Weights of a small GPT-style language model, trained from scratch on English Wikipedia: untied embeddings.
Each number is 200 + 20 x the weight over its row's rms, rounded and kept within 0 to 999. Layers, rows and columns count from 0. The size before them is the row's rms in percent of the matrix's.

# o: layer 2 attention output (transposed), 96x96, rms 0.263, rows 13-30,44-61,76-93, columns 0-95
# v: layer 2 attention value, 32x96, rms 0.263, rows 13-30, columns 0-95
o44,100,210,177,175,180,201,161,214,202,228,202,206,208,211,244,202,219,160,173,175,216,233,217,227,196,207,234,220,202,204,162,192,195,227,193,198,181,195,212,220,197,184,228,182,232,224,207,222,219,202,207,230,205,138,180,203,223,194,207,199,182,201,214,229,207,195,234,193,208,193,219,187,215,221,203,202,203,214,211,183,209,181,197,189,206,185,196,220,232,226,174,178,223,151,190,205,210
o76,106,202,232,189,219,190,206,183,177,198,211,182,229,195,192,214,196,232,191,226,178,187,188,183,193,211,194,174,160,184,242,200,194,187,208,186,196,194,199,208,185,209,204,184,186,189,186,218,169,223,202,175,205,197,226,215,198,263,173,203,187,207,191,163,224,231,212,204,215,177,183,223,227,190,225,225,174,236,190,169,241,197,228,225,182,203,187,175,188,193,216,199,177,241,219,199,195
v13,096,204,199,201,218,231,203,186,217,247,186,201,204,208,223,236,203,190,170,171,212,198,210,183,205,206,189,222,222,184,227,186,179,237,206,183,221,214,199,198,194,207,241,183,230,196,178,235,201,208,204,199,195,197,250,174,198,240,183,147,207,219,201,176,219,206,188,232,186,223,193,195,207,231,175,191,203,223,182,201,192,187,202,202,159,215,187,198,208,192,206,148,201,204,200,222,223
o13,078,212,191,187,223,184,221,176,212,187,192,192,213,179,151,169,192,201,182,192,191,189,189,179,214,200,215,174,208,193,194,184,209,215,218,185,217,194,218,222,223,202,196,204,157,174,246,182,193,195,206,204,210,190,209,195,169,188,219,188,218,210,236,242,156,222,177,215,226,178,213,178,214,229,204,199,207,224,197,155,232,157,231,210,196,174,201,227,213,214,188,219,198,185,202,171,204
o45,085,208,195,169,177,189,172,186,209,166,186,180,163,203,219,189,196,201,183,217,190,215,215,218,185,187,163,219,207,220,199,193,204,192,160,191,181,204,174,229,206,205,233,209,173,254,232,224,226,212,193,211,198,201,215,205,218,182,209,218,180,171,211,231,206,201,253,174,190,166,178,188,172,185,241,188,212,161,207,219,179,216,202,168,200,219,188,205,197,199,185,196,199,215,207,216,202
o77,113,191,198,218,201,273,233,189,229,207,156,191,206,177,200,203,205,212,227,202,202,243,172,192,228,174,214,214,200,178,192,192,172,208,213,197,185,222,234,206,231,214,184,194,222,189,180,187,208,176,203,198,207,191,189,214,209,216,181,196,220,183,174,216,191,213,193,178,224,222,195,201,152,192,178,202,231,225,194,158,184,220,157,208,204,194,190,200,208,189,186,180,165,208,197,209,196
v14,097,192,222,178,201,202,222,212,186,210,186,219,207,166,236,206,203,217,207,226,158,174,235,201,221,223,211,189,206,213,216,223,221,172,201,242,184,171,195,195,201,201,159,192,224,225,176,185,217,204,199,206,179,193,199,194,177,206,201,148,188,190,212,176,212,210,208,188,191,210,240,244,240,218,170,219,158,210,216,198,189,183,205,183,217,214,193,195,191,204,177,201,221,217,187,216,230
o14,099,225,211,206,204,216,181,191,215,190,214,200,206,222,227,222,170,197,173,169,223,216,197,239,207,210,167,195,213,188,207,220,180,207,209,193,177,200,184,184,214,217,187,257,220,164,188,185,168,203,180,230,191,179,194,201,200,246,204,246,194,226,232,224,196,224,165,224,183,195,209,197,156,225,179,195,190,224,186,197,198,208,190,244,212,199,210,192,196,196,230,192,202,201,190,181,209
o46,094,214,189,185,196,184,147,229,177,215,190,179,145,203,198,215,233,202,223,207,184,220,196,160,208,169,183,203,194,210,190,201,204,221,200,195,201,207,189,210,213,210,174,141,235,215,224,211,169,205,234,201,196,196,198,190,167,198,218,178,215,229,203,193,211,191,184,205,174,205,193,186,191,204,218,203,196,185,164,199,163,183,201,185,182,224,206,179,186,181,194,220,184,243,227,225,211
o78,100,188,225,189,203,190,193,212,206,197,241,184,219,199,206,190,168,203,215,208,204,174,199,171,193,187,192,234,211,171,180,184,180,180,162,183,197,189,203,235,212,216,186,205,164,168,216,186,230,213,152,186,206,219,206,182,244,178,177,194,211,172,212,223,217,161,199,178,232,221,222,212,207,155,202,224,203,223,228,191,194,180,178,206,195,190,184,204,209,228,204,185,185,192,186,208,167
v15,095,195,194,205,192,166,159,177,202,180,196,209,199,171,224,205,210,218,185,182,235,179,206,213,217,194,202,194,175,183,196,175,167,215,200,185,158,192,205,201,160,203,212,213,194,186,190,209,199,154,193,231,230,198,186,185,176,216,220,185,237,171,201,178,199,226,186,171,211,204,191,199,235,174,160,215,207,198,192,224,208,182,205,197,196,172,212,217,146,177,200,214,208,208,188,156,203
o15,096,224,231,196,224,198,221,164,198,183,155,195,224,182,177,219,199,198,188,226,218,186,176,190,199,170,211,215,191,166,160,178,186,189,243,180,194,208,217,195,205,216,213,198,191,209,222,214,222,206,229,231,175,193,251,205,187,213,165,219,226,216,205,207,221,188,216,194,218,218,179,190,167,210,206,181,188,184,195,226,182,232,233,199,192,210,199,196,235,212,218,202,229,184,214,223,196
o47,103,185,176,172,205,172,199,211,204,205,207,216,195,254,207,196,177,166,210,192,154,176,199,212,181,237,172,193,199,206,223,245,200,202,189,185,219,207,181,224,204,187,183,169,230,142,210,170,218,212,193,186,198,200,191,213,226,205,215,171,171,204,188,221,187,200,202,221,184,193,200,216,208,168,204,198,219,212,196,189,168,236,192,210,177,193,180,247,194,192,176,201,174,205,206,205,190
o79,092,241,253,211,208,190,166,205,206,181,193,214,181,190,212,221,213,228,182,178,195,236,223,182,217,226,215,177,194,218,213,177,237,212,192,207,161,192,181,202,197,209,195,224,165,215,205,203,189,182,183,221,188,216,171,187,202,196,238,180,215,223,190,184,165,217,188,186,197,227,177,209,194,207,232,204,206,228,193,229,189,189,211,175,158,168,163,199,222,198,190,176,199,216,209,197,199
v16,090,202,173,211,181,207,216,214,198,200,214,208,194,193,190,178,188,167,206,178,200,201,209,223,203,188,224,177,209,197,198,183,183,190,177,202,174,199,189,240,231,185,189,210,245,230,156,195,212,239,218,200,173,209,157,226,217,197,217,212,200,189,188,241,214,225,209,196,196,187,173,210,174,201,222,198,201,225,204,212,201,169,216,187,213,164,255,169,165,209,174,214,206,174,187,219,214
o16,082,206,216,185,192,206,197,213,178,206,210,210,222,181,212,236,214,193,209,212,197,195,195,199,192,159,233,190,184,206,206,163,204,218,180,204,167,175,164,191,176,176,179,180,193,175,225,196,192,167,199,230,224,205,220,200,179,227,161,205,190,201,212,220,219,214,175,222,176,214,233,204,252,223,192,173,171,219,186,199,197,220,211,233,243,173,197,207,218,173,230,198,215,189,190,208,195
o48,115,213,190,224,233,180,202,183,171,197,175,181,221,211,168,193,202,211,234,198,204,174,208,207,196,223,188,252,195,178,178,242,197,206,201,222,230,206,199,189,194,203,217,186,216,236,205,196,212,172,207,157,183,186,192,201,207,199,222,202,195,228,177,160,207,203,195,195,221,196,235,195,207,187,190,228,221,167,188,214,229,179,189,152,180,201,183,217,200,204,182,168,163,220,223,196,210
o80,096,199,235,202,187,185,185,180,232,222,173,171,202,200,191,197,182,178,189,206,211,198,247,230,200,238,218,209,183,201,219,213,175,172,224,217,216,195,213,185,223,209,211,203,212,204,190,150,189,227,195,246,187,224,164,178,194,163,219,212,209,215,197,198,226,220,212,175,229,193,202,187,189,163,202,197,168,215,189,224,197,180,187,193,219,211,220,186,178,236,185,226,169,204,189,193,203
v17,105,210,204,229,172,220,252,197,175,202,142,192,206,184,237,225,186,219,206,160,207,184,250,218,206,187,189,217,205,190,180,189,205,207,209,201,228,197,198,229,192,199,199,173,194,177,224,212,188,231,247,184,209,204,200,207,202,153,169,203,187,220,205,170,212,191,192,191,172,195,165,180,193,191,166,177,178,206,175,184,220,202,204,181,211,218,210,186,202,197,188,189,185,195,196,215,197
o17,098,188,194,207,198,178,214,215,190,198,249,209,203,204,217,235,195,189,220,182,213,186,215,200,209,169,212,184,191,223,234,184,158,205,173,226,192,173,164,212,207,203,196,207,234,205,166,189,193,207,185,217,192,177,183,151,200,222,215,198,192,204,178,194,183,220,166,179,208,258,163,199,200,218,216,229,226,169,219,201,185,216,188,224,187,195,188,211,213,174,203,237,218,188,192,190,195
o49,110,196,186,205,167,191,166,214,216,213,200,195,182,205,188,175,198,196,195,211,188,216,185,193,169,231,206,190,208,185,148,223,198,211,196,172,193,184,213,181,179,202,171,182,197,166,222,234,215,219,210,210,189,171,218,205,218,213,192,188,173,162,241,219,203,227,207,202,223,181,211,207,210,165,179,226,187,234,221,211,198,171,191,183,176,204,206,191,189,246,164,182,209,196,210,247,206
o81,111,167,186,210,208,220,229,210,154,218,184,207,181,168,184,201,213,199,211,198,197,204,168,205,203,182,186,203,210,231,206,190,204,193,195,213,210,194,167,205,217,203,169,185,169,197,194,194,144,209,209,190,212,228,154,210,194,171,225,243,229,218,155,191,222,192,213,215,200,226,215,203,203,190,191,192,182,194,185,192,201,174,199,188,225,203,199,235,185,205,167,232,172,211,162,179,221
v18,107,207,142,196,226,190,205,189,199,195,220,196,208,197,244,211,188,209,192,195,175,213,206,167,185,200,219,207,219,218,196,193,208,188,255,185,157,165,206,229,217,190,209,205,175,189,180,208,201,207,202,199,164,201,173,194,209,188,182,214,167,137,203,211,165,156,189,204,194,183,247,203,169,198,193,177,214,182,193,191,199,209,166,219,188,197,205,205,194,187,197,207,179,204,195,193,197
o18,100,178,213,182,194,246,189,247,208,241,169,210,174,178,207,197,207,217,191,177,203,218,191,222,181,179,197,212,224,224,210,178,204,177,183,185,213,216,219,225,185,190,187,150,196,199,188,198,193,181,227,205,214,206,217,187,186,215,200,180,215,211,225,182,184,186,206,196,176,202,241,224,220,213,192,196,217,177,231,209,199,176,205,163,185,221,195,157,170,211,191,219,171,226,203,234,182
o50,104,184,206,215,211,175,190,140,216,230,176,186,190,215,166,192,191,178,181,178,194,183,241,197,192,205,169,204,214,199,201,212,201,207,175,195,212,206,207,183,209,215,218,212,209,200,201,202,202,206,179,199,233,204,186,193,195,190,203,225,187,185,193,239,245,193,157,210,207,188,192,141,169,183,210,211,192,210,175,174,221,223,174,196,213,187,266,208,196,204,220,205,208,185,203,174,192
o82,113,187,174,175,187,212,191,175,178,189,196,198,216,220,188,189,208,198,188,222,186,203,214,181,234,212,199,213,221,209,202,162,214,217,193,184,199,222,171,177,211,218,203,191,156,206,240,213,205,188,210,207,181,208,173,233,226,194,201,175,197,194,220,208,206,139,199,225,182,182,224,229,197,209,214,207,237,234,163,225,197,170,208,176,201,184,189,208,165,250,209,223,192,188,183,196,213
v19,099,152,207,218,196,249,204,196,180,237,194,199,217,164,227,204,201,191,208,187,215,212,203,203,193,169,185,209,208,245,216,192,181,210,188,235,171,184,193,212,193,209,216,217,213,189,216,240,192,186,218,202,212,178,178,179,217,200,215,158,209,168,208,216,186,203,182,239,212,218,177,199,233,223,205,206,221,167,234,193,205,214,210,199,174,202,209,205,201,241,185,223,203,185,196,209,161
o19,107,208,216,201,243,207,228,192,199,243,237,227,182,189,192,196,195,205,166,199,211,178,212,177,229,181,210,182,199,165,200,188,205,171,198,180,185,161,207,174,161,200,184,202,190,223,181,202,206,185,206,174,205,165,195,198,225,199,148,201,202,177,203,212,198,192,203,169,182,188,209,179,180,205,199,194,197,175,163,219,229,202,222,170,252,179,207,199,204,198,184,186,180,163,200,203,193
o51,098,175,185,173,162,190,169,195,234,162,176,191,199,206,222,190,176,198,220,195,197,212,182,226,191,223,248,200,171,212,170,221,179,211,221,228,230,225,181,203,251,202,202,194,220,206,221,196,236,201,204,219,205,208,169,232,204,215,237,196,202,221,199,215,189,180,205,168,209,184,217,199,192,207,199,209,208,227,193,197,199,187,200,211,220,214,213,210,193,212,203,200,260,199,223,220,175
o83,096,216,186,181,199,205,214,220,181,214,171,194,192,247,207,205,226,211,210,189,186,203,211,208,225,191,147,217,230,216,215,202,183,216,188,193,193,226,215,227,206,172,212,197,217,216,193,208,213,193,178,169,206,226,217,185,179,171,229,157,200,217,237,222,193,211,174,234,245,224,221,189,212,162,213,182,198,198,228,189,210,202,236,193,175,216,189,221,199,217,187,220,199,181,203,194,236
v20,094,191,200,188,241,214,200,207,211,203,204,206,220,203,191,173,199,195,209,205,157,244,167,174,238,173,191,235,211,254,208,151,182,208,211,178,151,228,193,180,180,215,196,182,186,183,225,182,193,195,211,203,203,222,242,195,177,201,192,194,198,211,219,197,201,197,207,218,201,210,203,181,204,234,209,206,199,165,210,200,183,209,224,214,230,217,193,168,166,207,196,186,201,217,230,205,213
o20,097,219,218,221,209,214,194,205,226,241,211,193,167,193,183,217,182,191,198,205,239,200,202,200,198,194,173,231,197,189,219,197,147,220,195,171,215,196,188,227,202,205,189,210,250,202,201,186,203,237,212,199,248,189,203,210,213,180,195,202,219,171,182,213,184,182,198,208,191,197,184,240,194,143,235,197,218,185,195,178,180,186,204,184,218,194,215,165,225,199,208,226,179,198,171,179,184
o52,086,207,191,204,202,207,218,211,178,175,156,199,195,182,200,213,211,233,234,184,195,171,197,189,196,192,187,170,218,189,196,226,252,213,195,179,203,195,239,176,226,239,178,208,157,217,189,204,191,173,205,201,176,185,206,180,182,204,206,205,201,244,208,170,171,210,179,207,229,199,175,205,219,207,176,199,199,207,184,176,219,169,222,204,205,194,196,209,149,193,213,232,200,204,237,202,185
o84,100,207,213,205,171,225,256,170,220,209,196,213,227,213,189,202,219,194,169,216,202,262,214,212,222,190,205,193,192,207,210,171,191,203,216,197,192,186,233,213,203,194,206,207,224,215,192,209,169,182,198,148,199,214,217,197,198,207,173,200,180,206,229,176,208,222,224,186,199,166,185,215,152,207,205,180,223,199,187,198,189,172,225,228,183,202,206,213,194,194,207,139,193,199,200,210,210
v21,095,173,206,199,166,163,232,216,210,196,180,230,166,214,240,215,226,210,173,201,196,209,193,177,190,209,213,216,221,184,181,175,213,215,181,151,217,196,208,223,195,197,191,210,201,173,168,201,180,197,206,245,200,224,198,187,168,183,210,194,204,187,185,246,212,203,223,210,219,213,216,191,182,205,215,226,206,167,228,207,198,219,179,239,197,199,245,227,195,176,213,203,187,190,189,215,215
o21,092,204,216,206,187,204,167,171,211,205,189,164,197,202,228,185,181,216,200,182,205,229,228,201,216,226,190,234,151,207,181,184,192,206,186,206,205,227,155,228,205,205,196,179,215,214,205,183,199,152,183,221,199,204,192,188,206,190,191,215,229,226,206,183,195,149,200,227,201,182,201,216,226,186,213,195,237,204,189,162,204,190,187,174,202,230,198,220,216,219,203,177,183,255,206,201,185
o53,099,192,211,195,190,234,204,218,197,216,260,197,233,197,174,195,200,210,172,182,196,179,162,252,206,200,236,204,219,174,206,221,186,200,239,205,194,196,200,232,219,194,210,228,196,186,223,194,232,236,215,156,185,203,230,196,175,189,195,213,236,206,210,209,199,226,193,233,203,205,201,193,197,200,209,206,176,193,199,218,186,225,218,192,206,166,165,198,177,213,200,204,223,211,208,170,216
o85,102,207,198,188,165,219,215,174,173,189,168,227,224,186,200,232,259,211,194,194,181,193,202,199,221,210,184,212,206,201,197,219,184,205,182,219,196,217,225,194,181,208,193,193,200,205,167,207,206,186,209,234,201,184,182,212,190,180,208,188,191,169,195,238,249,198,195,196,213,220,222,190,192,202,187,232,207,227,216,216,199,208,217,226,168,204,257,213,190,179,222,227,212,237,172,203,234
v22,091,223,179,205,192,211,154,231,162,205,199,210,196,242,189,237,227,200,195,216,212,200,216,183,184,184,229,189,241,201,196,201,192,205,195,168,206,176,186,200,188,207,180,228,189,191,183,242,163,168,219,213,209,197,224,229,198,176,199,238,210,216,202,213,185,190,193,173,186,208,180,189,223,222,190,205,216,183,235,224,202,181,194,182,175,206,209,226,188,211,168,208,228,162,217,198,183
o22,088,206,194,228,234,162,206,201,195,193,203,217,202,211,193,235,196,186,168,180,206,192,206,198,190,216,199,192,207,196,233,232,178,212,209,203,166,189,191,163,189,224,180,220,192,205,216,182,156,230,204,195,197,158,194,196,215,190,198,205,204,218,215,187,196,199,159,182,214,175,186,176,214,189,172,193,216,235,225,217,227,199,224,215,220,218,212,148,192,217,219,220,156,195,191,156,200
o54,109,192,208,176,165,192,222,172,211,209,198,187,204,193,218,188,218,205,211,227,215,214,194,255,205,208,200,239,207,206,192,218,210,191,205,203,230,216,167,184,211,203,222,192,195,209,185,173,211,206,203,199,188,234,254,174,208,233,207,196,209,173,198,170,194,208,217,219,211,201,182,204,191,202,224,196,170,206,203,182,232,250,175,190,217,183,194,224,224,264,185,179,219,193,192,174,197
o86,092,220,214,204,200,185,199,207,176,169,205,205,208,239,192,223,224,197,170,183,196,211,208,171,170,194,194,161,170,208,177,158,232,193,228,192,221,211,214,212,200,200,211,197,183,192,190,242,188,166,210,218,194,250,198,216,165,201,212,207,182,186,199,195,257,219,243,211,202,204,226,197,207,203,217,188,205,190,202,201,164,240,204,212,179,191,177,195,203,181,183,213,215,195,171,222,212
v23,107,180,191,208,184,205,221,205,201,215,197,193,229,192,163,215,225,192,225,209,198,171,186,198,202,179,209,216,226,183,218,191,201,200,217,182,175,231,205,201,202,227,210,181,198,171,225,233,177,193,179,176,167,177,183,191,248,216,202,211,239,177,214,209,195,208,223,217,198,225,214,181,210,162,210,234,210,161,192,196,167,191,200,194,237,152,223,243,212,203,204,173,203,198,198,217,189
o23,094,218,213,259,196,220,193,201,224,178,227,223,252,193,185,190,191,180,220,182,202,243,219,181,164,226,205,227,211,189,157,186,177,216,211,194,201,199,214,194,192,204,203,206,209,208,193,226,200,178,193,207,196,161,211,178,181,232,190,217,207,172,192,211,195,216,168,175,192,209,225,230,191,234,193,200,198,202,252,188,194,178,198,198,199,187,220,182,233,207,200,198,199,211,184,161,196
o55,098,183,181,183,190,199,178,186,197,215,206,191,194,196,229,202,177,197,184,195,202,195,162,228,205,211,213,233,198,237,213,200,213,177,175,226,225,182,212,191,239,193,169,179,221,214,166,202,208,178,199,219,189,209,200,216,181,165,175,185,192,229,229,166,187,163,204,225,210,190,186,168,249,190,207,200,215,224,216,229,227,171,211,169,208,206,193,212,174,176,191,198,231,192,225,199,229
o87,113,193,210,180,199,189,207,212,240,213,188,203,208,188,222,199,210,184,185,202,181,177,221,182,224,199,195,194,220,219,230,227,212,220,216,161,210,217,175,199,209,202,226,169,185,231,163,200,232,180,198,198,223,210,163,215,215,163,227,196,176,184,196,180,162,159,236,212,210,202,144,158,188,197,225,187,211,200,176,212,214,225,200,192,203,196,196,203,214,164,196,209,223,193,182,198,209
v24,105,178,193,185,181,209,194,188,207,230,223,186,164,179,217,203,218,177,214,206,212,179,200,170,212,251,189,176,174,141,166,195,191,188,220,193,205,207,229,194,210,165,195,193,184,206,235,180,173,167,242,227,177,205,188,174,198,228,211,191,220,204,225,192,210,191,198,175,217,197,212,183,200,202,205,215,186,195,214,230,209,220,203,201,199,201,187,171,163,177,178,199,232,203,217,226,214
o24,105,197,183,214,226,238,183,199,234,205,201,209,207,217,245,192,220,174,213,229,208,187,227,177,187,181,198,220,185,217,222,193,239,188,208,216,197,177,196,217,175,190,178,201,215,228,187,197,211,190,206,197,177,186,183,197,202,228,177,236,196,205,188,218,187,170,172,231,188,222,250,192,224,209,191,173,229,171,180,170,193,220,207,180,177,195,212,202,227,178,217,171,186,215,189,200,159
o56,104,195,191,175,191,199,226,229,189,186,204,198,220,222,176,199,181,195,162,195,176,217,191,203,227,200,212,184,223,196,187,212,190,244,176,195,217,237,208,201,209,219,174,170,169,173,200,201,169,197,191,208,192,179,227,190,178,195,206,198,221,190,196,245,214,210,187,194,187,171,177,221,183,203,205,217,155,228,215,225,181,220,184,240,225,176,204,222,200,229,198,256,200,186,177,186,206
o88,104,213,187,180,195,175,190,184,215,182,198,197,185,173,201,213,172,184,228,188,173,182,195,186,216,186,183,204,207,161,228,218,174,203,212,177,194,191,229,194,216,239,207,222,171,193,197,203,201,228,223,229,199,219,195,182,211,178,198,180,214,182,213,141,200,225,213,176,209,180,190,210,215,191,169,203,171,245,203,207,170,190,194,201,208,197,154,181,211,187,147,189,172,177,193,184,199
v25,093,182,218,212,198,185,198,235,191,190,223,170,193,195,162,183,179,218,193,179,217,183,223,189,223,221,174,189,197,170,228,194,172,153,230,207,233,221,210,197,212,224,169,209,211,189,216,178,232,205,204,223,184,194,198,184,189,222,219,201,165,185,186,211,209,185,174,179,227,209,216,191,209,184,170,179,206,183,199,194,222,220,182,210,225,213,220,201,155,234,205,194,215,196,176,176,244
o25,082,216,215,202,204,158,219,150,186,197,133,193,203,205,228,212,211,205,210,192,197,233,200,212,211,184,197,206,217,174,198,216,192,209,172,214,185,178,217,154,219,249,195,185,186,197,192,171,199,177,211,179,215,233,188,161,172,199,207,182,207,214,208,186,192,181,185,199,204,221,208,220,189,180,201,186,199,246,189,195,195,189,219,194,234,202,204,196,228,225,215,195,215,183,171,187,173
o57,108,224,215,204,218,191,181,203,242,246,247,230,188,164,161,196,187,194,198,210,197,199,168,195,204,188,224,181,215,234,213,183,177,203,197,184,203,222,178,228,192,188,188,179,183,174,171,180,183,210,211,201,206,205,227,205,223,178,135,204,214,191,181,223,170,230,198,240,163,203,204,188,205,190,189,209,202,209,210,196,206,187,200,230,213,191,169,192,193,187,194,202,179,209,183,198,198
o89,105,206,185,162,188,200,234,201,189,176,194,188,198,214,203,214,159,193,218,204,205,196,213,197,184,221,200,235,209,186,224,193,230,217,201,186,181,175,225,180,205,218,160,186,217,234,194,189,217,207,150,254,196,208,205,179,220,235,210,209,229,237,184,173,210,215,194,177,203,180,207,180,204,198,186,190,214,190,208,189,194,193,199,175,186,206,222,205,187,254,204,222,174,183,240,217,207
v26,105,198,215,202,216,216,192,169,237,220,176,230,190,185,177,208,210,175,209,187,201,212,186,247,216,214,223,204,226,184,217,172,198,217,173,219,198,202,194,202,252,197,176,187,230,192,237,165,201,214,184,180,202,222,194,214,215,224,182,237,191,211,208,195,189,170,220,203,218,212,228,208,170,209,189,164,220,166,218,167,192,205,190,186,218,185,203,184,200,178,204,185,246,217,214,219,209
o26,096,181,186,172,201,209,228,216,225,196,191,186,217,145,218,178,183,196,200,186,208,168,200,204,212,204,227,212,202,200,229,168,206,168,166,188,203,187,182,208,209,208,208,209,200,219,205,210,203,171,194,182,173,194,189,172,195,178,145,193,207,220,245,235,194,199,196,178,182,183,195,203,221,202,206,193,186,214,181,195,201,159,174,221,207,184,212,186,176,189,216,237,210,247,164,183,185
o58,114,217,210,196,178,173,211,197,182,198,199,190,184,210,198,220,197,205,194,214,171,198,184,183,210,211,161,178,190,201,208,240,213,231,193,191,217,174,267,192,188,234,202,189,196,175,183,214,231,199,199,183,211,222,198,190,209,206,225,183,215,172,205,225,216,202,210,238,191,201,231,185,194,214,232,199,227,198,215,192,207,231,263,180,182,202,173,211,191,244,213,165,217,187,213,198,202
o90,114,142,157,170,184,210,186,210,242,195,230,212,241,219,212,186,211,173,207,204,205,227,212,211,198,188,218,221,217,186,178,199,188,208,214,169,185,213,184,188,217,203,206,201,236,221,207,184,186,192,176,232,209,199,215,190,199,197,169,213,195,202,197,171,203,206,216,149,190,191,186,223,185,209,194,207,172,164,205,219,198,194,157,223,213,215,216,209,223,163,227,184,185,205,185,187,219
v27,109,175,151,201,195,195,192,226,209,226,164,202,210,192,214,220,201,212,192,188,189,197,177,211,214,239,214,200,231,218,223,210,206,161,205,157,198,205,188,216,198,197,228,205,233,198,190,179,155,157,189,194,225,196,164,218,204,207,225,195,199,204,197,200,171,177,186,172,203,170,168,229,223,187,175,199,187,213,170,199,207,216,205,197,186,230,209,239,198,181,220,203,197,178,184,181,228
o27,090,166,196,215,192,227,221,182,197,204,208,188,176,161,210,241,183,161,199,208,198,210,179,225,201,186,219,215,202,209,213,191,193,154,216,203,202,207,226,182,196,203,197,179,248,217,224,221,205,182,228,192,169,204,197,175,212,210,170,219,229,217,210,212,246,246,195,190,201,234,207,195,222,228,220,214,217,157,177,207,212,202,215,174,215,164,204,183,194,203,204,203,223,191,206,211,188
o59,115,238,218,210,200,230,193,199,175,214,226,210,228,232,178,181,242,227,195,228,184,189,190,202,210,207,182,190,198,191,183,229,204,186,180,235,214,204,184,186,193,199,205,199,195,163,187,194,199,214,204,208,214,221,202,230,173,217,202,181,200,200,216,177,216,208,185,258,177,193,248,187,197,202,206,188,225,217,227,183,167,221,176,225,198,187,213,154,221,191,206,215,191,220,174,192,165
o91,091,203,206,192,208,200,203,205,208,192,212,198,198,177,203,208,158,167,204,170,229,190,213,202,208,197,212,191,207,186,200,215,230,246,235,228,186,220,198,249,224,190,214,175,171,183,176,175,193,170,215,171,190,221,209,208,191,204,220,160,231,193,168,200,151,170,201,208,202,237,197,178,200,218,206,173,209,192,191,169,195,225,196,198,164,192,193,179,207,226,172,205,190,234,207,207,214
v28,098,183,204,205,207,164,221,212,214,196,209,186,193,228,187,212,148,183,211,198,182,230,227,176,189,182,219,188,185,237,189,221,170,227,159,166,222,194,191,181,174,177,191,202,248,220,190,192,201,194,187,199,192,189,171,206,165,193,191,201,168,204,180,201,203,186,195,232,185,191,192,186,213,213,164,173,203,185,205,221,214,240,216,199,172,209,186,181,208,199,184,168,193,228,181,173,178
o28,106,169,213,226,223,237,197,219,224,197,183,224,156,211,227,223,202,201,198,166,187,183,174,190,192,192,198,166,229,209,201,207,192,197,219,196,230,193,226,216,209,167,185,184,197,187,206,212,215,196,225,193,187,209,207,202,197,201,196,171,215,228,227,237,184,182,150,177,173,202,205,186,194,195,223,216,214,199,236,178,206,179,195,176,225,208,194,191,188,223,223,241,236,204,221,238,203
o60,102,240,192,201,180,185,183,178,195,233,182,175,240,169,206,194,208,199,183,222,174,231,199,222,216,222,176,241,188,204,205,195,214,206,213,243,195,206,188,204,182,238,209,194,220,206,180,162,183,191,190,204,191,194,204,196,222,224,170,227,203,183,203,157,206,220,228,199,206,200,215,202,161,172,180,173,223,199,160,215,199,220,219,222,182,192,203,204,188,193,183,174,166,195,199,167,189
o92,109,226,198,229,198,230,213,195,167,186,213,220,179,198,200,170,199,244,224,189,201,243,220,177,218,176,195,168,162,179,147,198,191,207,171,195,222,216,243,195,200,188,177,194,250,196,198,179,192,182,204,207,196,187,216,184,174,195,181,199,190,197,203,212,222,221,181,219,218,190,191,210,221,202,164,186,194,158,184,204,234,193,212,196,193,217,207,197,179,195,182,192,234,193,177,197,196
v29,104,216,194,193,249,225,212,198,153,203,195,193,217,204,192,191,223,149,174,187,172,199,213,214,153,201,205,193,166,190,193,224,198,154,182,222,182,187,183,159,192,188,204,210,176,196,222,178,218,194,201,186,178,206,200,195,225,209,206,177,196,234,223,199,198,210,216,237,214,199,200,186,191,226,184,213,204,217,166,181,183,232,181,158,210,203,220,216,194,198,213,170,180,203,189,200,174
o29,111,219,201,175,223,208,152,191,200,218,203,245,197,178,191,186,225,206,212,213,210,231,206,199,178,183,214,186,180,191,213,180,209,203,215,179,223,227,237,197,209,161,201,187,153,190,229,193,226,212,206,241,199,196,226,204,210,214,214,204,195,186,189,211,168,209,205,174,207,172,171,197,185,168,197,159,176,181,156,207,202,209,228,211,227,210,195,210,181,169,234,202,187,221,201,205,199
o61,085,241,218,216,179,216,210,206,201,210,196,197,233,189,199,201,195,182,140,183,225,227,185,207,251,226,204,205,193,204,190,192,193,201,194,241,174,193,184,233,207,229,197,212,200,204,186,198,185,204,209,188,204,206,147,208,201,232,192,204,180,213,205,217,198,216,238,203,214,197,229,190,237,207,207,190,230,236,214,195,251,172,203,211,229,192,207,206,190,218,228,181,209,200,205,212,171
o93,112,203,216,193,215,212,180,205,228,214,209,155,210,226,231,167,168,205,218,226,193,177,171,217,207,193,180,224,209,212,187,212,172,174,222,185,204,200,197,174,216,188,203,208,223,178,197,221,198,209,207,177,211,206,223,188,185,198,183,255,187,202,212,184,201,152,234,189,197,203,197,193,184,255,189,224,184,228,229,194,187,198,213,188,227,213,208,199,218,216,164,216,218,214,173,229,216
v30,097,197,192,232,231,219,216,184,188,164,213,175,190,209,218,204,250,192,199,191,214,205,198,211,211,191,209,212,209,208,188,211,228,191,200,184,198,200,202,162,207,181,204,215,179,187,183,223,200,194,176,206,210,203,207,210,159,194,200,166,197,225,187,244,182,210,206,204,196,233,229,248,158,230,184,204,220,186,182,239,201,214,183,186,229,200,190,159,180,190,215,217,198,213,225,163,234
o30,093,216,209,214,158,199,205,231,167,194,218,179,215,212,180,141,232,177,216,238,184,167,194,208,179,193,192,160,226,193,163,177,213,181,173,222,170,211,185,188,205,233,184,178,190,202,220,186,184,186,215,175,203,218,204,195,176,172,205,193,191,160,203,189,184,218,194,212,185,190,202,202,221,212,197,210,205,197,182,217,191,207,214,210,164,198,236,199,212,234,166,170,207,189,196,204,207